Weights of a small GPT-style language model, trained from scratch on English Wikipedia.
Architecture: RMSNorm before each block, learned positions, tied embeddings.
Each number is 128 + 24 x the weight over its row's rms, rounded and kept within 0 to 255. Layers, rows and columns count from 0. Numbers have three digits each. The size before them is the row's rms in percent of the matrix's.

# up: layer 9 MLP up, 512x128, rms 0.291, rows 243-289, columns 0-63
# down: layer 9 MLP down (transposed), 512x128, rms 0.31, rows 243-288, columns 0-63
up243 094:134137180133118166106128147159189093108114118134108111088152119140112077136104127092131101134124115080080139148140099136104088140095120149115104122172141091125135079105117107122146127118112126
down243 082:146175126154119144175129094125105120116122118098182093151120135082189135110138146142169133162152131116120141134159165150105162133104108137069124101130194147098117136154102110129106165170121141
up244 102:142151105125099153132114130106126160158117107146148136137149136138135072179100108146151126185133168140083135175132149129118138127114107106107158125145129110158111117126124164117151085094159131
down244 103:155143130105116158118121144114122132122147131148111134103159138130132112158109073118147101096108143131129102108148125140140111160183160128080106159122123116106113176136116143128129109135131154
up245 101:138140124109126105110122105113146103159133145123152117076137153081142110179144119129141123129130122106134120137150127136126162103132097149111097080201177124139100105146132129147149135130133133
down245 097:147106101131079142176180129119137121151140133103139174130132125155095165172120137162119174120142164107142125103103140148103102169170094154103131112123147137123144115114100138169093140125113132
up246 091:120105129131106092120132153143140124129124093131178141156106155147182083134171139122151141162108132128155159091138131096177141175117135091148118137143109088135124150148143134114160105122191120
down246 090:160102157154135129112117107160106112123086113137137105129099119157150104142109054122133117125126100150084142131135139143147182149126108133153116175145139059124140148105169148120138100126152156
up247 098:067088127107182107117086113129101119129112135106169137106126139147120090137132148140144142110123122126170119146125139128172150134152123137123138130085178140099142094120117149116153141115160097
down247 103:095106138089152131102146144111120093135132125122121127132127153087143118131128147100141095131115127125120160114149115129070121146088164162145116138132189101143171118126099085146114111142146106
up248 104:129157134141142132132115082114102110109153115112163088131114139125128113097138150145166133159095119078066102114155138141138161142148158094126142149150163176076163100112070105115153118128169150
down248 092:119125169119137130109177095154120131112140121151169149076098131147149114113154143151114107131093154124112155104116140104112112118121095134148063151125107121171134083127120144137161152079123135
up249 099:070142110100177114131127128114057137081095136142137143104137152142140140165124164160106114104126099151116135139168118117111135108133136132149096123162163098150125076115138135107139117094132123
down249 093:134087160079156128155114105128150116141135123144118128148090130137126111114159094134173111102118164112113125138114127133098138133097120149137105113143141147131130151144152117138163175143096163
up250 102:102115117076117111153117159130143123133100156101137156139122116178124102116115150114172063110128169127126074140117157154150139148153101098112126102154096126109118130109144119138123110172098144
down250 097:142079114139106132118152131162130126085099096137117129127151131166114117094150133127118083132075127140130100141141138151170088136137172108173147105173098114147128137092127112101129139154149121
up251 115:159157180132130095083100119148155120110133115123147101091131134122127118145118172162109118153133145112104103143162106125119107171074146155131109189105143136097093123120119138110130149147143156
down251 113:111158194129145155148109120119134100128128127120162150076148115156140140145141138118128140163178120152125120129158058124101114117109140159142139160096124157155093130145089110094168110106121139
up252 105:111137157147059146145138140132105142142109149102144135151154167145102172099112103131112156128157119172092108113125143167111119104136125104163134121137145193131112156149147135151072140089163106
down252 104:141154172152175153098121140103093111148117173122136140176135172160138121119088135120150124102137099131128113156127128133167135161115118150154101148152159094130110126117127112162125143142132075
up253 094:148128139120093088134112165120134117140145126164112135131123084135115056084108205129121141128099090165123139120144077126157125118105094118132146102102184110168151160173128093105136089106111141
down253 091:086123146118128139159168124121147101124141116187117138128127103113164113122123098139130137159148118117114139126092178113178152159148114138071093103099094164119123130115119116142137171144124134
up254 106:142068120137136141128184095147141144137132111110105145133111155135119126149099170134121157118124109083142118109120126121154148143122123131163141157162121173113139104127047136152121109148155099
down254 094:105153107107124088146115161118122191103108119188156147135087075155146147184154128132127090120147127122158153114092182155126132084122117111118106131118134083129140131147111144142138136128085146
up255 092:132114167104173140165139149102126073122108099081097151113131156160144143104151134153133094104146138122130126099181111124122149135137126136121172114174136143129091135117145111104112131162097133
down255 097:129186127164107123143122148184136105085117104082130133108131131131112115153103122129107155134153133114084092099110061128134121137125111092117125074131179137129136113116110127113169098114154109
up256 101:125129149082161185106139160129155125157131121097111133158115132106189155154134168160097134123131118091198172137130092167166096120118145126126105118118128111129150151161160104090118133131089106
down256 101:165123128181142146125107148120123169145147138078128131125109142137153122142174138107091171163128149128134127137094145091127095096129144167114139098122140111133121136116106111111134128188146175
up257 092:064110140106189129126146153094138173136106094159171134156156128127160095145136148132121134107133152144145120103118119079154118147135095141103106134102147120115076098114134154164144130188138155
down257 102:137130146114122120112098147109103149123130089102130118113116138115156134156159137075124147083073152148160139125137131090108108137145111139141158111099098150158157125136131101095087163119140117
up258 115:142140174162118129112115137129123166170116114122120127168111131108143156121101135149136121131139116162152115127139105124141109152105153124103108158130161121130130131115121092134188126157150124
down258 118:180157111117066151100141137129142165171094110147101105136117163128119170107133127137100110089140128101123136130173168123124113140128182125159151129147126153166125152127114129075124155141119143
up259 095:117126119133096159170123152096118128177125159146123154139145128126151170122105159131105131122142129093107168159115137110091101109138126126118113141131133105099121102162133170128124105163138111
down259 092:131150124176116114103127117150065098147150176129143113130138111137109117117116130124148132138122121186141127143133156139127103111138094112138123091168097174130131120123108118111153085165154115
up260 106:150131147121130136112121161120119138106141113165121161141130143114128106170132103110177131123125139192145119123099075103167137132123100113071107121114153096127119128135126155124100131149121165
down260 081:120122175175103144143116134118122111148137075170122116137109148139122144118125127153130183129111119139151141140112129167181145120078102164041141128124100157113120108107168109105135107093121103
up261 095:163118133118101098092121087083127144119092118078161105165135158136111139097143111120123106114098137138147081101137099108136092113089103155123157143157157108132139082173178107133142096091152117
down261 103:086112132093123110118051122142116115087157095165129153101160123138129117147120145140113131104134124142142156117154100111102134126137118091172082129136132148182131144131135112111163142072142179
up262 106:161154140147141075103167111141104099143155107096128068091125122180139107107153097165124106177102119137103147126165124151105136134110151166123090153133118112173154103113117127164110122126141132
down262 112:081100148114131081106135130091165151099123126125117154148158077161162134125150122105123091135132106122079118114107093120134084170117110156103148094105108134113145124135156142118104133122114103
up263 096:117104160092104100131149162133134142115152111157151135146111105119165094136110072119123108123134126100125129108100117111127124163135128110061187135136151125149119147107168140072113158140101087
down263 076:103116159160138155093127123101139144066106129168128114141069123124145099161106117087099139143133118133147133151120139129141129155129137133061109110084104138134162132102115143151096131115119127
up264 100:126105096174144137112102084089155091134135153098098145134140165135166142136091124132134134162131094122160150206145121142151117124079140116122127108095120102162171101135138138130079100130142121
down264 100:100168117121095148137110136134094152138124137140140125116140129136097126179141120119130117139085124126069143134087123110137098134157116130108103109069122135123112130153124113097140106141146105
up265 102:148118121125174160142145125120102108144102120113217128169144161127142151136168091138132134133126124098135128164053163144120102118165123109100138156150122143158128137162149113149139145106088129
down265 128:093109100124100126123121134145159132105129117134097180107141142118148129135129115117156153112177148126143125131130135154185088145141106151095112084129097130148126090104127124132146126111141096
up266 085:099139094111113120138154132117130148108157113131116148139142150119142079094105161140140153136114104107139139145132135136110146103090164115130120139102141110106135110124131136124097132182103079
down266 091:068149144141137095089150129107121132130070124096147131137117119131122065161099127116094160091138081129123151125095095124114118110124110166119093087112102112120141167154160135154154135102150128
up267 089:104141124157073086099115122137120130125126079146164116104147128146145125146171145133128095145113133129148185126134134113118126097140151103114135176125132146137118129104131120107138146128124121
down267 081:117143197134112122144130136131137131158128145137122145156140139146087118130116139077109135069124152154068096120138135146146157146153109103084115148123134133176128159132125123160131110130099094
up268 114:156121147093133136167108114145113106136116131112147121166142140110127114140191144107107127150113112129129127153140081115127139133124112111134153111120194153120128131082133137103156109126104127
down268 100:100133167084131127154131138122117118129110131166137132122122168158151115142143139154087161137119120098122138149158125112077129143134108114101136156140086133119099126090182114105135138150148137
up269 119:128112102122100111147093140139093123163103139125085155136136121087114131162159138166123130114181118183095150134102162115165124129130153104127119136153097106139115174110137122088147079179108172
down269 125:126119130111105108141127113165093144138138096125114174133130136108114142118143089143103125109126136118138125126147125100130171142162115145073115117198138121154124146101120163116107092149165158
up270 110:100113140150098137138156137085157091118140158160104118118130121171189160119115116098130095107107101134113096150108119099189121167115156105101142128142187134162088139153104142129139138115123117
down270 142:154125178106135154156115134100160124144137098192091148184136132109169152091132116109115140138114113130112110142119140115156123161162137084043128144124177131169124143153080124153099128169129107
up271 097:110140171147182133108109142121143155130128131136150130182095123082129108145119140133115105122115101160144077120131147124110125193165126134149110145140149073118117109125152144129133145133103107
down271 101:188135158144123158158107123134122150179167152118115140128150132178127135137107119082121141145109099134121089167092135129088122144118080114102165103145107145110126147182133128163145114101131124
up272 111:179084130172123089120106099125144124144116161171165091112124133112143094184128135118093086143113104154132136169176146175161127156135131087182147144145127132153105141130088132121126142139158113
down272 109:179103121136103125131152129148110123101155135145158162091127088137136118179112092130112166143124139123181082141112168163142116161109103158174117134145103119106102147109131104149132144115138090
up273 099:140123149163044111172137118151167158121144103126140140130107145140121144095127147102136122107151156104120163110150108127160191104121138116135110116137134164124126173133168120147128149145123146
down273 093:150154109159098109121098139132126164099131127164122137145142122099144143159101115146100145150123128139117142125143130161154159162158111162085125153130155149159113094121143144119090131135135166
up274 094:074115137094156131118128096130135142119132144135185109137113160107117135118160094146158129145153148126125117096096097108162139157142128131096113123114177116146068122107133124142081133179084100
down274 080:144139120131142133091135124099153118127130158106107144109145112119101131167116138132104097165113154107128091117138126135127147111155142167033157127128101161120140141164150106132121169086135165
up275 111:080159143130127108150130155112103098135051158101116152121089138111089101134138162116088104104103080108139103099119107156121110187143117173160166144157143080120114129191135125118128145107129152
down275 109:140106110111181132140158128149114127126120119116111078166143128124165128137147097115124147120094164132128128111123128154184134166131111145112075159149103155106118111160142141138052131136102148
up276 107:131148136136115092116119148147121148111105138101142111139108083134116151122127104139094130126154138131150100133160102134090121095113153116137158142094119145136105082136131121167167096152118090
down276 108:147135137120135115128124105152099128108101118088154119102096171127155167157123138108128199118131115150143111163150098168122094135118177150116115156139140160146124135151121142153158135156166165
up277 087:106178135109120141105170123144170175172119115118133147102139120151122127128098129112117103138168179087105153156117161150152145126128148127099153183064126116155157124166088139131123097139103090
down277 093:084100109129132066130137163110172151171146112111124146155133128159114088163130136128123162144114146122110117158107146100118125135096137105130140140118166149116111148115108108122115127139123108
up278 094:094152161134122150138132131134122102172106153108118142159077147081136143154139127102126172159151136119140119086110117155153126131084106129177134103177152112076128120146143118139148149115139102
down278 088:168112101133069131119137133142154152135127137108123140131161096083099121126159096101113090112146124126168084107164103115146092126160158118122089106126087132145132115117174088107131150123139129
up279 096:138138124121067128101118075113121111132167134080144124089142136080143128139126144128144149156096147121171128148089132086155132121127113121093125133119129109142173120114115156109141123131125172
down279 092:112161123148171119109127121118122133111137138091124075151149137190117115156140105123118115130130120106115110115178118163148135095137122107164109100106105121145097064103145150181122103139135134
up280 095:124119161098132131084093103132110133156147119113077175146116133093094112175146167147146111120112138118122084137130148157148118140091080141085138090096153144092142109123148094126131109118092161
down280 106:092150127095136107136120137120146128066143134075152081132124110111134124194120147112107128130092092163155122138183131120124131099149123125146138159143163131142138170125126130131133120092127145
up281 096:138152168130114140126114161154142110140131118148100122148107130134125134132124138127108104100137167140150121129120144168160143121112115120128067162121118144098154133150159092088122065163081110
down281 090:117196114103121108128124114145099143143137094135097125138106140134148129107115133133130140165153103124119115106111144164097110172146126138090140128141136085139141117149086095150143110143164102
up282 103:118167098146131126095130119166161161075121130109167114157125144168139137096121149120127087103089115198157091121152122124119142110088137112103145104126145156126106123144121151134168146114137131
down282 102:114144126159161133135109090124156104164118133127133130127072151102081137108121110112139113097122123123122104120102146107109112152073103117157132170122125135145151107118158130148153121130132141
up283 101:080155162138105092110092116155126100095105133115146119136123174133131141136153083111188140184076128156112137134160133166130129082154123126142121100134123172132213156142132134147149135147133134
down283 097:087182140094156110127113132130124152106148150148134118103127120127113110121171117116122138141112162118158137096101141115145143115168078120110113144161124102140125099160117140211098105141081078
up284 113:136123152161134110150141086131139113112150143102152115124117108153139102136161102134097165127083116084111144103175106126079138114110120070152156143110171114154171132125100145122116100120172096
down284 116:116159149130100124150086122118166095106177154110142098123125153129090138129137075123117103103101147094089119124156151135124087106100155100103125128183125128145136132100135153111123101157132109
up285 089:087132120155129123092124128108112094103170110154136077142126159112087106126160130161184139135130145115146138134111128113110103150160129144119097124124102130106089104150070086134115131153130134
down285 083:152112180169137116099154149160106125128118077108071166164080139140119133142141108117140132095121112144136155103105153069132100130150117157195142121140111153090142118136158172161116106093120128
up286 091:181100124109112140146124141083155131119144100107150161131140121113112117103098121142140113126140169182122121110148167122141141122121127186126111124085140126132115121158128131113161111165120142
down286 081:103117127152147081144108146179151175143121130165117118157130103103131160125105140134140127165152118132127158157084101149086134151139114085076157155130085161105123158116127133111094168137116146
up287 094:119131121131152099170136131128101121116148125142102106128124136127127106150193111145171100151119141094188136144119105136141124079129167108152160100139109087118112134094099104130140087131136151
down287 093:156115146109151098107168133133111143114157089117155104095103129152115124156100145106129114110145151158138161144137089166120122126145173147121093097155109115135150118140108132152120097108121115
up288 089:108145141117144120145122142077146131137102124136143134130117126134139173141160156165085153164143146149099123122099175143148101149066099113114159170137134144150110101086122146116088135104146100
down288 084:113121127115098092093119088137182129096159127139140103148135085102132131150191144100127127158153143128131130118152149136120167106130141134071135112141140150150127138118095128080163096144159116
up289 116:131117169096107112140131143127169094115067116138127118120128133112117139132125183152118130129132148129148122122102089177164109131122136145126091123124098117115126087134146133125144127153155169